config.yaml
vocab_size: 512
norm: "rmsnorm"
norm_eps: 1e-06
rope_theta: 13100.0
attn_scale: 0.125
bias: "none"
init_std_qkv: 0.0355
init_std_up: 0.0355
optimizer: "adamw"
train_tokens: 147000000
max_steps: 8973
Each number is 500 + 50 x the weight over the matrix's rms, rounded and kept within 0 to 999. Layers, rows and columns count from 0. Numbers have three digits each.

# o: layer 6 attention output (transposed), 192x128, rms 0.119, rows 101-136, columns 64-127
# v: layer 6 attention value, 192x128, rms 0.109, rows 102-137, columns 64-127
# q: layer 6 attention query, 192x128, rms 0.0889, rows 128-191, columns 64-127
# k: layer 6 attention key, 192x128, rms 0.0885, rows 128-191, columns 64-127
o101:502523495468378462494541469547451503465547430466536545493535462450541472451481466470532487418556497504446540490494605501497495549436463485483535401467479512563468442498472469503530472540463433
v102:521526528432464502548475550488493523431546511482489491499579457540458570589528511473485442596499460549505505522532382465451578516465496521457501501517501484477539471516509483579445429577415374
o102:545471453491472514508500527445416523459433497433468531497460547535555531505481439433539541492458484538551501520474519553467542533479447472476484459464526506511507539483541567455478506454449571
v103:516530492454487429486491525491521529518536484501568442471517503481464513513531486496464508496555447563516464394450466500537583477488510557483461525487517454470519554518502408448496505526556459
o103:570445498500496464529516463469468532502526532498497561473443507484452480556501475429520441523484483495541480517497543483417535530461498505524504436528492526532410530524486500502506485486538528
v104:501460478478524521538460404497505523534481562444560411509518466488469533482537543522494445542559501544492514525447565452467512536497482541541439571435485507511577506423476438483491620502523487
o104:599450494474525513531533480541523485517501522549460542465494465497511503554526463428526500486511459448468550520447459428487490502492541527512562446548524494531452518561480479576532498399432471
v105:538559510535495479419582573473521499542439505475507573447527469503441531464447493440463472447450494462456496506508492580487485497532506521505482470503593495551506504544535464545560500474511507
o105:493460527483465508505513486559461472402502468584506498534462510519464456492502494505548504496562559532498499549511468476506459455503534482503534545477502511520618494498473428474461496539581476
v106:539472470536420495482461483528533501471521524475505507470495444502446434455508560498432497518489526381485466529523468416482479559506554497519591404528489442509507483461506509453476483522435491
o106:487523547515571454511497444466540446475480477460472572546474447480497445491559478524460509506541426521464455508496483657590510524521478467506443450471435464541503529489520473506572497513538434
v107:492454488506499495537531469535459478504513444502481551507536515535531548487502503488527497528521374578454413474439536467552567418567503484527520457519569495520471526541549505534537494561551474
o107:547422438545509504532463466475487508467509446503478483516502420437547451526479478485531500472466503495448600492491478473447501492495460541515469494461429536500420466444495460479534500469521527
v108:514492485517426567573413530593475475440505470543497457588526492458472483466568477520499550540534562469450454525424482499441459478548438539548414484511558550508465474506487526516434496450495509
o108:493447467585518573557537551430516516484517522501478486588543496527574586519476448489479564543488417479567533453540447487528506540535466497474552439507484489472498502501456525543519480503460511
v109:442438524534481454477555554488514431471480500443527428503523517374499572492422542330502491561499575507507515429447486514486508518521503441530552512510462544504461448432494580588497441487438519
o109:455460442526556512419511507591489518514474420483529536473540560491499584469408468617478529458566497507582431442477504482482522460445463531463483550492553560500511598510504461469515498492462483
v110:489512494482524475505492468558506497498470517381487461479493462568438507438457489466539484477451599486516497524586458557529503476487435553450543487468499576502561518462462547479506596585506432
o110:466431505509534447471495499461485469537476451523587558491476542546472453497560537449538437498582507543514539525440506537501514483508580508482496537499491492456453469533584438502506528473514490
v111:460528573492513576531475473513443491495404625520445391505492457549563491483536510493519483499519524563538539435439547487456417491479429543548461465488546559472482536436488559475455492442504505
o111:440540466502469452514500516509450514582499480480488558535459493590518520485502459469442464535503552479466460507536412456475465498529450471547578482473537508483512545535488529549516481524512518
v112:515495528521499483490486490467506513467517470539533366480583462479516492550557489500513538478554507467473563442459475453493430474507528511530476481533515518484462541511554493462487482477474530
o112:563520554529500498504536464503491521537533539458458544456433521539496446507536479528444482533529498523494469511500495470487548506496472465506572488562495493524531549445462501499533496476511513
v113:429463463561543474519509499506405468477441490541502483406487614524588482422468573501488531407574390577512504526485583582551493566535481486519550486449444479543504537498441492604459419433454589
o113:442556506543528454570471553531551525511512481474559467496488407494468480554449426547495492516453560462389529511524520419463488508503483472531487496461470521466435520436501506515509508560489470
v114:466512562520537550526560536477552498543437492508472477489518416522456543591482430546484557538475560538497607404475475479531504534498514561478492506429418549503459474489433523502551459401538497
o114:467522529526460473532520526536486519491477489522558492464512552534534492482449521511498470514482513459529408499524462493475444542469557450587539557590579487569502491498505480474444507552539501
v115:492422510522435476512527492538456530501439487495466565479570485462454483506516526483554522499557481488534533485461535453507446512465505537477589433548361594495475529557443601520459460461391531
o115:473605551444550520487435527516517544553538486494509400537447544522514476486546474519465503474533499498489504499477443572524515484466494438499485490452490473530499564423551424453545453492544488
v116:511489507479502511501483456531446583538520503509414609498465514502435540539471511544472498551507469431465548528455592490476461524603502507492416427525559492559512507475510459532488548487536531
o116:506469521481484514519526503481519517478539479544426424515493442452453496492561519456567564528520534459522539501493427486518445496525483515488557561445548433534555457469437472481482497490507504
v117:506561456512500574478518555492510528523541526532565524504483500454550420487565495504516493497520500518502520489471465472466448494527501509522531503465545504503486544484499500430501514455524551
o117:535520520493461424479442502525552488469539532430482439550533517478531503452497511490487502526487494523511476491546540500506494511512558457510516465546452535462508453538453475554506462533528518
v118:501504461593467516547494420492394480515452519529381506508455479461423548486512577447486486498512539462505504581493531548491520443525500465482523465523516460503551467445507491592456530462446543
o118:487491463461517464453539551491484457494547450541507486517546453451523543525518445511509513493529462523498500522554474495516428497540454453480464535465454487526533487517541445514600477486451477
v119:473449487445541497552504458554480519541455518510497424509437435527495522448510454557493522527494476515507435475458513496441634448425538500478526467491473522482475482528537537483401524532516466
o119:498521476523498473523515486486549492527504447544492580508512474548496537518496496453482474506518468514516483462500539513492450548537503551523475539485490462499394550475564501488585511490537457
v120:413506547384521500484537534474435453468504513516447502452544482509585490504445566498471462504472534546483527581562506527425516480596472480508485373494504517529487539535600453513566403547492507
o120:562483491562484500502477428517486553517460466461459496481507572554523497513488450469513510518491510479506480449527474416523502480459506547537552537429513549441558535457424558452454565513537548
v121:525471543432574570503497573530424579511452506527483648495520475468529488501482501551503467459439495512471489456470516488518500491527512553563511523520496521543505472542465553525423499524578504
o121:479478561482408515524468518527504476508543470530504409546472463515530510468509466437564496480507547493534527492529478522515590528508468503468528485431490468496481469583474468459479451551562520
v122:542484481490594496453535597440473523551543621522557521445488464463509465525526557485551475535509475509519581508595490505465471565474551544529522458443462518535489492522475551433531423484499572
o122:488520598454429473490527518565521454483529430413480483503469542511534497465463466503485472484501499495503477495480523508493498487443551435488541465455514577490527527540484462529445479533563545
v123:485601541460537535478589590496447539582421524438519576452475511485437484478502477479478483460438508523483476503579444479487510535506470473472502493431543555571456511507510468553517426477525509
o123:457438482499452514511440541498512497485500523541474476524508561589527525469500469470577464499487531501609531503501558539454457429524503508528571526435510458472542499505504485500459499572564462
v124:444505503478449521483464411518567573533511530466507522505461512483387496468545493451440433503424433489511527466471416452512582525409520492434549553551540445512553495499442473512444507537458493
o124:537490451440495428499469581487502540468517533451528503568524452465468514449485501502499542481507547598517471532516536571486512476557479499440422534452497494531452468566548554416509496503531496
v125:508530557437489573520497502480501522482474478540474597489499483512571552500493493543477477424496495564525552413409499431511431468547460520423524506480494534501547544495515463441517496509479438
o125:520499509455463464462418462469455563547490518475505477435485475486512453471568550477526538508511561500534525526563474503485470515471463497540535462523533499565557459494454462522481533540536567
v126:524545522573451525474512542512502484461511485509506510525590543563506492550544541562536479513496434472418574464594511489467511567508526541503486463497511501480460453521392470446580507512508556
o126:489476469476538566568503497467509528454454506511497496550436448506512485495446503539474403525454443502504497502525470502504488478482567458479524424521533489505533470490516485519442468513493527
v127:536455459514539559556485413511460522526503575537456397547497502576495515538532511611523483556552444453493581510598551484476464519509470475506465546516460493490473494512493480514498520457540517
o127:546538476531507484559457588452525442554512515476500539482493459489503487541473490464441482487476455447488459520535451479511430497498491478537559490495558464531473429459519498512522452437459520
q128:516487428488478522463480475523529479488532544476491486540489503490521444479507472494491497541509493517488495490544523503520527445509526487487557483467453493525452482490477501504505512488485492
k128:520518506513511511514518491484476508463494499498497473484473537511499529490509498504528536507506477501530495481509470504462502477480497545515498465497497479480550545513538491541500501493472517
q129:508470499543518542501507505504476480534487495519485508467523509483514568488507473493510502481545512504534503522527475526492490537488521503519505436491520550484531517494512474536514476489477475
k129:498504474515493532508520503500521493502507473469518456487482512522505479487509473502520533526472474509512510468506496489480451484459479512477500504478517490483568521493535517497529530476492486
q130:472522511473474470512490516497489536501485477517477500473490504515501501522500546507480517507512502482503468486465494517489494512500493523506482524516504493473532473500507518458493480522517516
k130:486502487497527469504499487507493476511532491478513514526515481498493513508481495505513468481484521518491500532500531469457506501495477464497500478488486503490432485496473490487495493523534486
q131:460522483465502495498460485527523515482527500490488497517489471508469471507477472516477509519482531501498487486458513494510497477514487482469533506467468445497493496508502525468528510494504505
k131:501460516480511461503496508484464474491520507508519538512523504487530498516513509496495455456509513502503501535523519478461526529514491456527493484510471505506446461484436464521492489549513506
q132:496559491479479473472509531492512516523499499504494515523475526497497498504491494542512520503498485478510523483481502517528516495493483535504507494549510476521507527496521508476475494498475498
k132:489474478499518462517509466493493504480509516475520504556509490502508486498541509475505456487505512515485479517515505467439521533489493468516514498473479503470461488498490505477498515536521506
q133:492469486483504500500494486544489496513517538497485503500511464523487504483466477451491525489501479485481488509520494519535513490509499481509524528495513522494516469468495485501501500505523500
k133:522476501520562488502501531461508494477497485461493502502492520488498489508510535544498476511511528536499528491475490460481483474520479493482491499512505464536476511505522512494506505498511491
q134:457474521497497508476488511474498506532488475501509522471518521516490522513497530506516486499523485504513495505509493505480484508516490512527414496492501517425534483513519481488518496504495483
k134:516517468510497519474486515522517492498497502525513491485498504493512498527519468511493526507491510442499469485504495503550465483483533483458511503484521501509542508508484516489516496483504496
q135:491501496515493466519458510512498514493485529515503507510503468494493507497500532472474486492494485499476507508527508514523523483538502508504508518520511537503520500498501507497467485505486483
k135:514488480477520498523536494470509457524519495474477500474500512472540492505509484513481494477530524466530505501468469491489464470464517532506493471507529443534518527513510512495505502481483542
q136:463499511497478484489483521522524512524491513500516531465505489511470503531529517503529502482501489501478473490521487499526482506511484534506444504527494522437525487509497511495524517498495480
k136:533488484514507500488502523499511505509511511494497498462530511494542498505525466482509504507475520446497470515534504499564476485484522476479502511470524486466521537496509512478473487489514482
q137:533504479490476450533533507504496469495544547475502490550538484455503483497445492505464531510486516490496518505490487505514516455466514443454560507471531489549497479510523509502504487522479481
k137:488486516498535492538529504429469491507505503520499512486486484487511545516513504523485498491535524531515526469447472456438515486463477534502501517531510467527469499534528484513497515472544526
q138:501497470451461447525548519487556517529506505509494509487520499501462491492515529485513466467449496472464512483508502541539474507514512506502481510552513502486530484471493517496478487484472475
k138:508428484510527487518516503477461475599529531516491505432488471481538562497474471511533501505539507476503512464494441437517499486500457527484494496514537457528476562508528526486494503474550541
q139:494503539538531543461481476468428485482516484523513480463516497512506548483538475505547509514544534499539473483499477469446502548492453487501491497473494512509500478515514496521521497482505458
k139:439524537472503520463479515550540542512481512513503518550544480510474490503513525448459451489483486512441513516509516515517527518535542520530506499456381574445442495490503473524515472510494498
q140:510510476470484528515493496494504500481468514517473535507503501496518461545438525449505464495460500515533491485493543519483478524476521469531503553528484491490462496476478479502509475489525475
k140:549480473446455441531510498512441485548538506457477497436508501471474475521461520507496498510523492517453497505508517443513532524545460492523460485526556486525474520495512507532475503526522537
q141:483494526515488502524490427490491459525513473514503528467469495534520577420576417532528508505513535481511472516510453477469521499499459515508483478513476506486509451516547517523546538516504444
k141:526502447588522561485496566448534469551504504478477517586472552525527422507506565474504485489527559513464521425515510534569507503482515488460491470433451490464463527511512497433443533502498513
q142:681525431513448477500471492493539422524499536433498514554485483460564480537474479499420529551442478494533566568518527532660463421542560428521608450506523487506422565513474511572379489559542539
k142:503530523525561520517464563535504531473463476486522499515472518497477517533637486508495549499520500538521502474478541534500513536487477537528515512469483483477476488498492512516514533489507512
q143:462472524579491451589527535511543497644656556495547436464500445501460550404565483422465455419498529473428472507497450409616522583615519479530534434444523462449556393544462601494553566441396566
k143:526520553433556514569539475571552555535507593505507448455429410507512608474582445487494505428498463529483513496473525466504473543486498656490560473472432505502531472568490491509511490406520452
q144:504512550460473555456447489500485487441505524514472515534491542557495489516587485548562473529515509497520427468452435504483523466524486415475555505425411460527409498483436473515584475533623473
k144:457437452380524553410566469516523513518562552477480490452549473450471518465518584551466332510505440558449486490503488438494548561494457506551450528508509492505461584509541490553454514548589438
q145:508492442535510535538456497587497415433438524493482605432478470525551401446487430531550607364437373478476531458549587441520427421447480545401515654592555550608502507586530519491474528485386568
k145:525525461534543478560484493487442401521499431539493528378476536421500441576511454537480512497505534508465560542488481521413530506513458411516501529653587478623531464408473486439461440590490579
q146:569517582550415565429498476511489398490444430441439462577463610466528511488592550402467425480540348601545475558438480583585528485421510513552450561404521473452650609556458582468569503433637471
k146:604541563449637354505540454553455486522495452409460429615419414443555543535447505519459495474528457538634502608509517475500397437485540555424478531493528450546549611570461429430536505429577525
q147:494502510482598523597599424541539494392482479460564502596538381475507475478505589431542428504389397358543430478383743458482382623540479473644594452594541601485505356600453453484510527542390441
k147:444561433429500392635481475446575598421484546561561405406609479533439444439570543483558447487342455466610494493573519443378425475490480447563557560468568555465489322469439566507547502505375529
q148:466416545462533389469489615455510483442444471362506631500524527505539509508525526542495516498502597505399551380462646521546501517557529480509535515479411584611504536586518562526488434474420488
k148:594478486527494525504491475480462532440456516408444523546528588510577453529503476451563529524493574545610378470482600444523436348517517496434442425528511462467526498616547623510474466455407408
q149:548574352432485535482526438525546651541549477436538564302603488585525574529596533520524475475555641527425551460399609456532672542466525553421439561383476447607483569625528479422555645497485399
k149:587469526471420544497446493394500458409549397493504482514661602538548581440466420394554410524363589466303516520515462468588595465450555432428545502397542592615618496506406502498499459610503542
q150:587335471362529583425518372486470459479528586519616423481426644474363440587460462494464513534508478492569486513456565363405525547537573434501442564437492499488377351578541413479406573422638545
k150:378445528517469531468533391713442426489517471560587428532509556504424419526449559570576410579437552545565559570458475419459679526558558446414487458556543514506455427586547461453386474494444507
q151:498562506557613451432567523555429578390564606496584518447440457535670441360439659680427411548548464559516463529453515428423573451409533508627485584475537630515527374478440492585636382558601486
k151:539643498537430476401535384561502434393421661462499558459462474555527597420472655604540452620550514577630508547524441551530445495611530559600493629371418536485412377509520577559580548521432476
q152:532555556573501523532479479462519553570505575408415550536428492528518489539514587478524520458644518492498626610365426397570514452581614398506414523495545433589365480608445297571546332563431488
k152:462448482497500450528452585284520471582482588433567537609412471604459582536472559438451497534564533480508505509505445327585541424470509504514566491467525589480326423659425448521416552616534480
q153:454522472549494586555549463513518522474548586626604444461495603467521611563491469554545636501508447588595455438476441442521466329505419676503445554588362352603542413208546367485372482460581386
k153:517676510649563518545694461511528563451439493547513494523493456451476524546492479507479608566404503445446502428497589423623436385476515572611472549558418475318566481428531406429335600529443492
q154:503467530562388578548521540557601413364704375540508466344493484507542468510541430547462442534426490481491483510410667584574390665575522438513432475401432544411505568490459441500477503355449636
k154:477586417452489479582670477461539424570507438312445581338520465630430567481552393482424365467432488605441440576449441548513462566611467407515507626448408469364446513487534508571466455448523562
q155:687527555448497594568356321446535495528515488600562475525551519369578560573389463490474544574478544534436406416458453490523424430550505523515476369365474512544588481544483481484636591586455623
k155:574508562495550573571425410447566549605568584589543499531355495584482583427359491598603463470455456591434438600466498464361491535466495494524561478493553567578674552476519600512552475595460606
q156:449412392598479463520386391317418487525426396585356434539458514547512461441473535530451561562522464391468511509416523532505371660444504552542546598510473417403354602501505601516467517663418375
k156:674458553493534628437390549432600526415401479530514339449470510579484487503538515553526417503507419516445444501421553577559482500556506587505495491530507539488345611458477568482523402547491530
q157:410464623464591424404498502352414589545566576557469467563463511483488492509651498414530477549638505565567552518537549553507473408491484574427535464547601422498524390559482502496574444601538477
k157:448529598535471431454443410446472574460517582553569582536562549487483591493549461471465501415565497441552475488537541669506431549535432597456707561521566495500565499592525492509433433491527401
q158:529421525486415546567563611566390373375441588563431395432410590481515556303572444395607615556445620431442499467375428450533557500512514542629415524647572559624413440472376575590506531544541535
k158:570615565484442508650549558520543507434456509643515555435398581607467468416514461372473582575415470474505451483465566592514549509417522483529447473602483602532346458487488586574537474507517562
q159:383555463535454441614568596505474586420505489405482613610502564444513430465487450538504522433528450411474518528525477490635463451386581556459602487573463563403540480380500504464453481456533554
k159:456379446414570505578544664373240457522505573539499503453505514472531552496407563537490493525582614544493537480495504475466512412484399535405528540591478440629453388489467500493437512434463397
q160:474540475455474456476470477522525503491518526513488503543478489512484442533489515527489472512455532488471481483453527479503481499520480472476537551522478464524462467516498534486510549521522491
k160:525496548497499464500487486494498511476507521508498523489507474473511530494498489481464485465508508515503489543518533518525555512556524510560497497516469485521460507503451456528476468520489516
q161:536492444526498515475486469527531470493513531467509479549496500488517458490495455506496503533485497527488487483524524495482519462509505487482571462459469513523454481506479501508504527479478489
k161:523502526493479501504502505500497501468505506508486487470477529484478516497515524476509495498510483505539480496494484531500526496520506520527482480507506485523506515503500507521484474483486492
q162:496486529510493512530502523459462483501473478534491524427487521507494560519529507492508508471513484466505516515510479523522502524486515533515442487507540515484533485501520487512487467503484504
k162:479512451525520514487543491489537509523510497462514458522494494498511471476500462518513517506485501515506481476480501487485448481489486506472515508485480503491565534497519513495515521471508472
q163:484500523454452484516503531447478520541489487539482531472484508508495538504515510510503516473513506449501480494480480517492499498499489534502461516517498505476544479522509490485503479519507509
k163:504510482525541507476519499520529516472505475463523487526514478489506478496482516472480498506463493514503504492464512493506477505466508487496525509501498509492503540500494527481517516505530503
q164:502505518488489485505506495493496511539501501525487536470493501518504524526503529481507500485514476456494464491494486539503476517513508500499452526518493511474506486513493500486504453507475490
k164:501515473523522517485537501470497514502502472464515453505492470508496506483504479525529541530500480530512537474480473468469481512471487524476519490493500488490565524502534526475497524469515499
q165:472437530480489488464484482482502533525497472525500506489496531506478511513473514498501521514516500487519497493475497535479494519495496512498425495456492507438541483487479493484547463495513484
k165:517548476509493518488485490542495488498497522489508516484530466491518497486511480512486485510483505486488472512533493504546471472497535483502500519492499504508491518495509526515509492484501527
q166:490509512524502558478498509485503519491493480489522503492487523526492482498508473520513487500500486529534500497491500498468493519509495514476480468492498495505473515529496476520505514501498494
k166:515523522476459460494482493527521526521498504520519524515509504514500511490506502483514501495497486463453462517537505541514503502511521507537487507472441527475516502500491489504479484513507477
q167:448491525509504496461446509506509533488471471531496506456503506528477500534530500533533505521526492512511464493514491506500491524532479549503438507482504501444484501497490507500546502514520481
k167:490511480483468492463475483565514498503520510501518525490511496488516488505509478480521511530451490434472469519533520524541499494511512486498515515461486519475490503488446511482512474496509500
q168:468482514515508563458462502509495494462491470496512501500495498512505497503508484524516507505509497522523491515475515498465494540478516511507502478486490491484478500508485499513521533488520517
k168:491550535497460484463483482572521535492499514491517501541495499499494491503508519473523480511489474536463473533529516530531527516543493507533495538506446580450484478481476485488476452543490458
q169:484506488505491466513504530520552504493499513496496515515512484500459474516479525496491475481481486502480516483510497518549506482513509511514500517523493527478508506494481505477503501481488465
k169:552511466493504504534520487474492469517525478505478511469499489488530505526526495534503491501513536459517512473499490468495497496483464505489489483497543433513466506505512521510500509508517502
q170:480516473468477516509477505508534490492496505493489536502459497535523461489490478507543486508481481512486481491500499522528459498486541521516474497493474470460495530486500504483525547508535524
k170:533514475482488488499474493578529504533508501491513517530537463483522492545515552476496456516458520460432491472540542468556498527541467511516482541506506511441448505489493503498496493516523472
q171:532476498476492483491509494481502458487511504522489486497525498455511505491521497528445488532473509481524510501483516507455506466496528436455563524511549477580480506528513529551484497499483483
k171:511551542486513476516479485481453522482503490512516491474486515517434513534584479506472556497512513520532512527431491497433506509485485516531514520494500520528493427510483484541502516500494519
q172:488518513496563562430449481554470514429428475551477542485484523543485473526532474533514531515514491500528472486499494517415519463496500487481500533475441517566402486485457430501527448529542483
k172:534545502511477516448502488588548478380478455430509489562493530456530475518427540525491514525451446494557457551489579539505437486505535472477535456526538501469563521538457518524541526459515466
q173:476497531464503495491502491537455553450445474529513502449521481477505494496484496514457464559500449483548498481497576469431522464409465472429470558559571514555532490506509473508513526517482482
k173:501526533500540566496480536556521522579490508498525507476450452526460520518583454447483509466533486515465483518500489526547490544541503624498537467402397541445468544530473516487501458480508514
q174:517524468512496449526565527491545502496501531543537519513497516482484518510457536515512477511476481506474526518484484502532447467511542518496451484499509480485540518502522462464465490536531528
k174:602403385525494619572513543500516423583489453472549521422451553487525490534514470490474550532431530449534504433453473514556514397390391542511459496547592438427590486533499591414477482499468497
q175:522495405497507539508512510495472499475530555515516536507469518528517457505444500543501508471477520505464528492546509466508513493493581500479487554479488522531418509493545427502436483552473513
k175:427518472468546443616542511489491577571512580537482463453508461542447564440595415401505457362539556524374520412559493389500541501517423563492556522488478501499419387497515523517484451465468528
q176:512552583539487571465434511517484420385541497569633498636426537534495504447616361601641641577574440458556450512434515475519556353549595507396636536366471427558466538608407434501546492546592465
k176:567537575590464466529454523534503463445455454488570534605443618546489484495517532453483540541438557474571519560429565578537480476453569469484591442463473514442462362583453472543531558457491499
q177:466507608617568567546419581465567549456564420546440605516500486540546461481380430602429465454540429474475476466585509421566560441513392413438514601449475506550505536684532447531583581570475434
k177:342433549546483498559505485573581525328441427455478505515427368485460506470351381470475529475517555495419476430553513436436476387556469380431469453530450444478403481506512489512500419486418625
q178:404538438407333598494537502566439555418556419405525562484348548496500498446579428460627547615499556485546496560502494548652400529375451415490481291456467626555556546465687462554572547618491491
k178:485513539388390388474514473519459428535555475383454508374292606449502347521541450512539525534586512517580469605409443515520367492477501561558502434508621521593577462650497465611553516402446493
q179:585507604581504506428526452544485445361458414385475593465515426471580607450437492561518509546546507479573542504677502511497454454475373514416439423620410502483408535592479557604504530423448373
k179:587587527462373551541685456533564397535517505392546438457551413419466532505434468492493539471338452406516499508497578316423539490585492495410518437530433542389487400624432494583577453435582427
q180:402456553560355426528443492562460545525558546408579514490503465430468589471597585571417569523577533348416506546577495483450595636518563475416493483397641620487457550379467545597529473414467607
k180:502445500435442438466484534456524514471505404456468462571389614407512514571538571564431529415517502476388587478517392496535551593485475402455544369524373527643483523390514430450632513468440556
q181:565623444498518448411459591564486360521561473405437546406547616379530451453586536437502468578571364567557451472536488446459490593420460668507621580451269528549507410483525558471509504486341435
k181:602707329565514481432437490573477512553467531462433458314483678491397392574506532340483446525543524585478494453602468356424495487514550541524558638524508448596531471489545598432594487474488477
q182:577535545455491597540584400558620376533484399336579475503550450307636446513494547436480477590591571485577578510480553547577538414517485458665621550531562453457468563355340481459526495487473444
k182:592499515465472514547479432572608499684516419439479598590673473502474466369404435517481552573524395448605563398474498526527548417484318506559547400521614435557511415509407424532490548485394504
q183:517484450441538445420451399459429565539407399537559550511356463583483533440562397473321499480384473458419424499674583570450496496445549405525529482417461612401471603460628373550479482563620538
k183:472416441496572467480614444447508506470458444511515549554408443534584492528607451445558334532501455493483471568456438488295471478437580328513584499566510538433549550507412443419417483500491547
q184:593497597393506431538544518609389407484554527557560493533432401465488465575641516660451548551485471598407525405506506462516367523415647422464494470548351549534488558426449538530532549520469405
k184:413510496447545541475501516570420604547478482528604578436612479575435450535579474638457425466526490656417503440403592478472450485392623413499563475625628572622512472540432516431486504588507425
q185:437402506539549540458413469480445568474539496528514521518462431508433389578481541445701515474582432538648599374441473509474511533513458341533604517522493400509575438495438486549579531494373495
k185:461440470444593483577408541512491582510483504486530443472516385442464311476631565454475542467435519601690601577497383438477547413611565412469548421529396484444617389514570493557408472512421410
q186:465566520538565520551362497437551518416547563550510566599417564410565562578486538450622600477555528422596622441416650501596447586536489603371447508585526430354555471406584444514480490362613558
k186:437421471472478519559352548505571491448520402585493570570386440506570559568473451428527541469538496627608482414494601504539543501435482510475507534394458577426545461560686510462530459602521493
q187:488567566543636496550520508330569456548543610309491524489535554490443549503517594482557589530594427430506527579558505600544379493550442403556602545566595500514542432370565563474574462498637516
k187:522592459464509532612599582430506548656506461482539458547546583401401588452513598544422429498426550502435609522509488613548499482521441479485584560443548481436467391520505560458419438492485381
q188:553529494552421438515481272682513528495510582503576518552509605545508490641435558500568481449414466339439594674574564628515598401471522461560486503459456512534485473467271397593524398513537515
k188:454584448496513533474356442556445463600565476566486516527404411517371492545588471483538382538430524375493566539472520504541545465512475488518504571350495471433444556478428569591564458676509467
q189:443515376610572520493506564585459482492601382455446528506529386483519423509620604538520504428518491525428452468475524413515487545382541408689494360544572371516457535465526503448436455511507361
k189:478725464497443675438486446557365483459497361414593478555493422505504514433623594633624422415450555630467476507376392568583440483500536454546427442562551578549430396482501479641402488550613509
q190:427588438440536485544373400516372491445449474535451441458563435520509585540511546495680482491504521532588674489370527611479611511423514470577451587574461518414607559506467566431537564391439593
k190:548501482509572559607381558407481422534515456469418532470564478517458419441510542528537478434482583502696431547471564646482575444493576520431441563551367385514596604518520549464523503480553547
q191:502646518494587459392412525507427345521466543503477524515490595479553460509666408588565501392358562502661493503506678425388558690471477573497564532485524525489436355568508492536529402425394568
k191:402593506539400451514394588484510439481564519428550559485586507452463427608558495528445370459521422527543462598491469438394610440501492546524518541435449563404567517449565506459524522487503746
v128:258554517432590521505518631584503472436670451483422469543634447647494509660468552336612453477513432539506455573547597566567520552511470565606565276601566361492488478582459585480619536459331453
o128:496492632587570529584685490440558491591446498453421532541535621569460444432536547520474528590377359637363632529566421415551379319367542387594586415388443469481438546515398472554555485450619584
v129:532506519491510574527503466406506503450516392587553538410511478350450481394505458469473474512516467558487498416635368493537551497469560578567464493470458517470528577601435318465523547542480428
o129:524483526551621434543542498584477469520420535456443490580464461536505489490491438528387389464477502485462560563440492538447529479471500580478562464535516502528568617445549661483559513588543384
v130:524555426488438454568419318486448505516478464524494549441559586655571546442528522555415595517415573488473641581590699483571578487570523486362464428454571447422403471448558515613521537489615472
o130:546568480500542525370474542524533392457441454566481466461404633456498470460540506417348685372606531626376541519512454462392464529479417381763507451435441418458398383688467433594553478596503536
v131:571476413437480517442498544512450628473532529500633472409446309498559467599507434474463457547388453416538616384629575541473417597476505501333527537400468337550451541570582446425447528457426627
o131:514567432503625369573532450595457360465545494470479567544579430498420363380522390529406506519395477526514484534610481457521677663610514483480528484380534501512498398387444524500414523585639496
v132:498524523521451416543494504579495561420652544433438449538506566552547469366543548532572552547543284576526474582481549419542515314473412487519521490385562396615428561622529495534440430483525521
o132:438534438482610506553478367402439449472570417485486519538472521523526549466479568456475494657499581499323506510426343508453414499662553480393502444464528495450386407558399444549537580583438657
v133:518517475489518418472511506614430589404491491351555446448559524590558576581450429610448451465521376357486463493656449603542613327478403476530536462507564678539514450624642444464499421632409389
o133:505462431569492483500516464475464487628533597424558506539435387554469581610607425421404670512236505563451503631433509565407475554588447507519458521453424450521462500584523459498547538514513471
v134:505405462457568437542483511473485468434508399433523521505529452449552512537544573472606543501520376502465487537539384465356494529455515566502491672426611562496527555525436530534466683511402399
o134:540537544470490526458571494544518581518493521602510521479644393539461436553515509627594465612589501390341463428527444458550533510595520447468347409565597566461428549561500589523612483617481513
v135:553566453534497390505498591647487602481533528444384521466510467478573474432520531507556459433491472406518486336486485649429418451500604373416558475387287467491502532487460431488532444666456600
o135:473415414562525509434443404518543491546623497464525467415473377549605477416524384581543417507512551429590465503531490480495566623534467381451556389564625532384562466428612459516455483580453358
v136:613465468416505562511457387449552315441562592537570456569350554480406432546530480554369555531495577408532559438560503513523474547561499480365547410589503478347412442387536590524490548488478557
o136:533492461431446556422507566512492332598540461576621444457528490482540477461428607509460620391510490519488457455598614553576553694336684408590468650495556396526437441390554441531492478498538452
v137:583450488468575490480460422527562401473467386431589582553519450533541534477428538434472516648511456492395546505391466374465490556550425436587566409400516447500488547461573589443456524563377472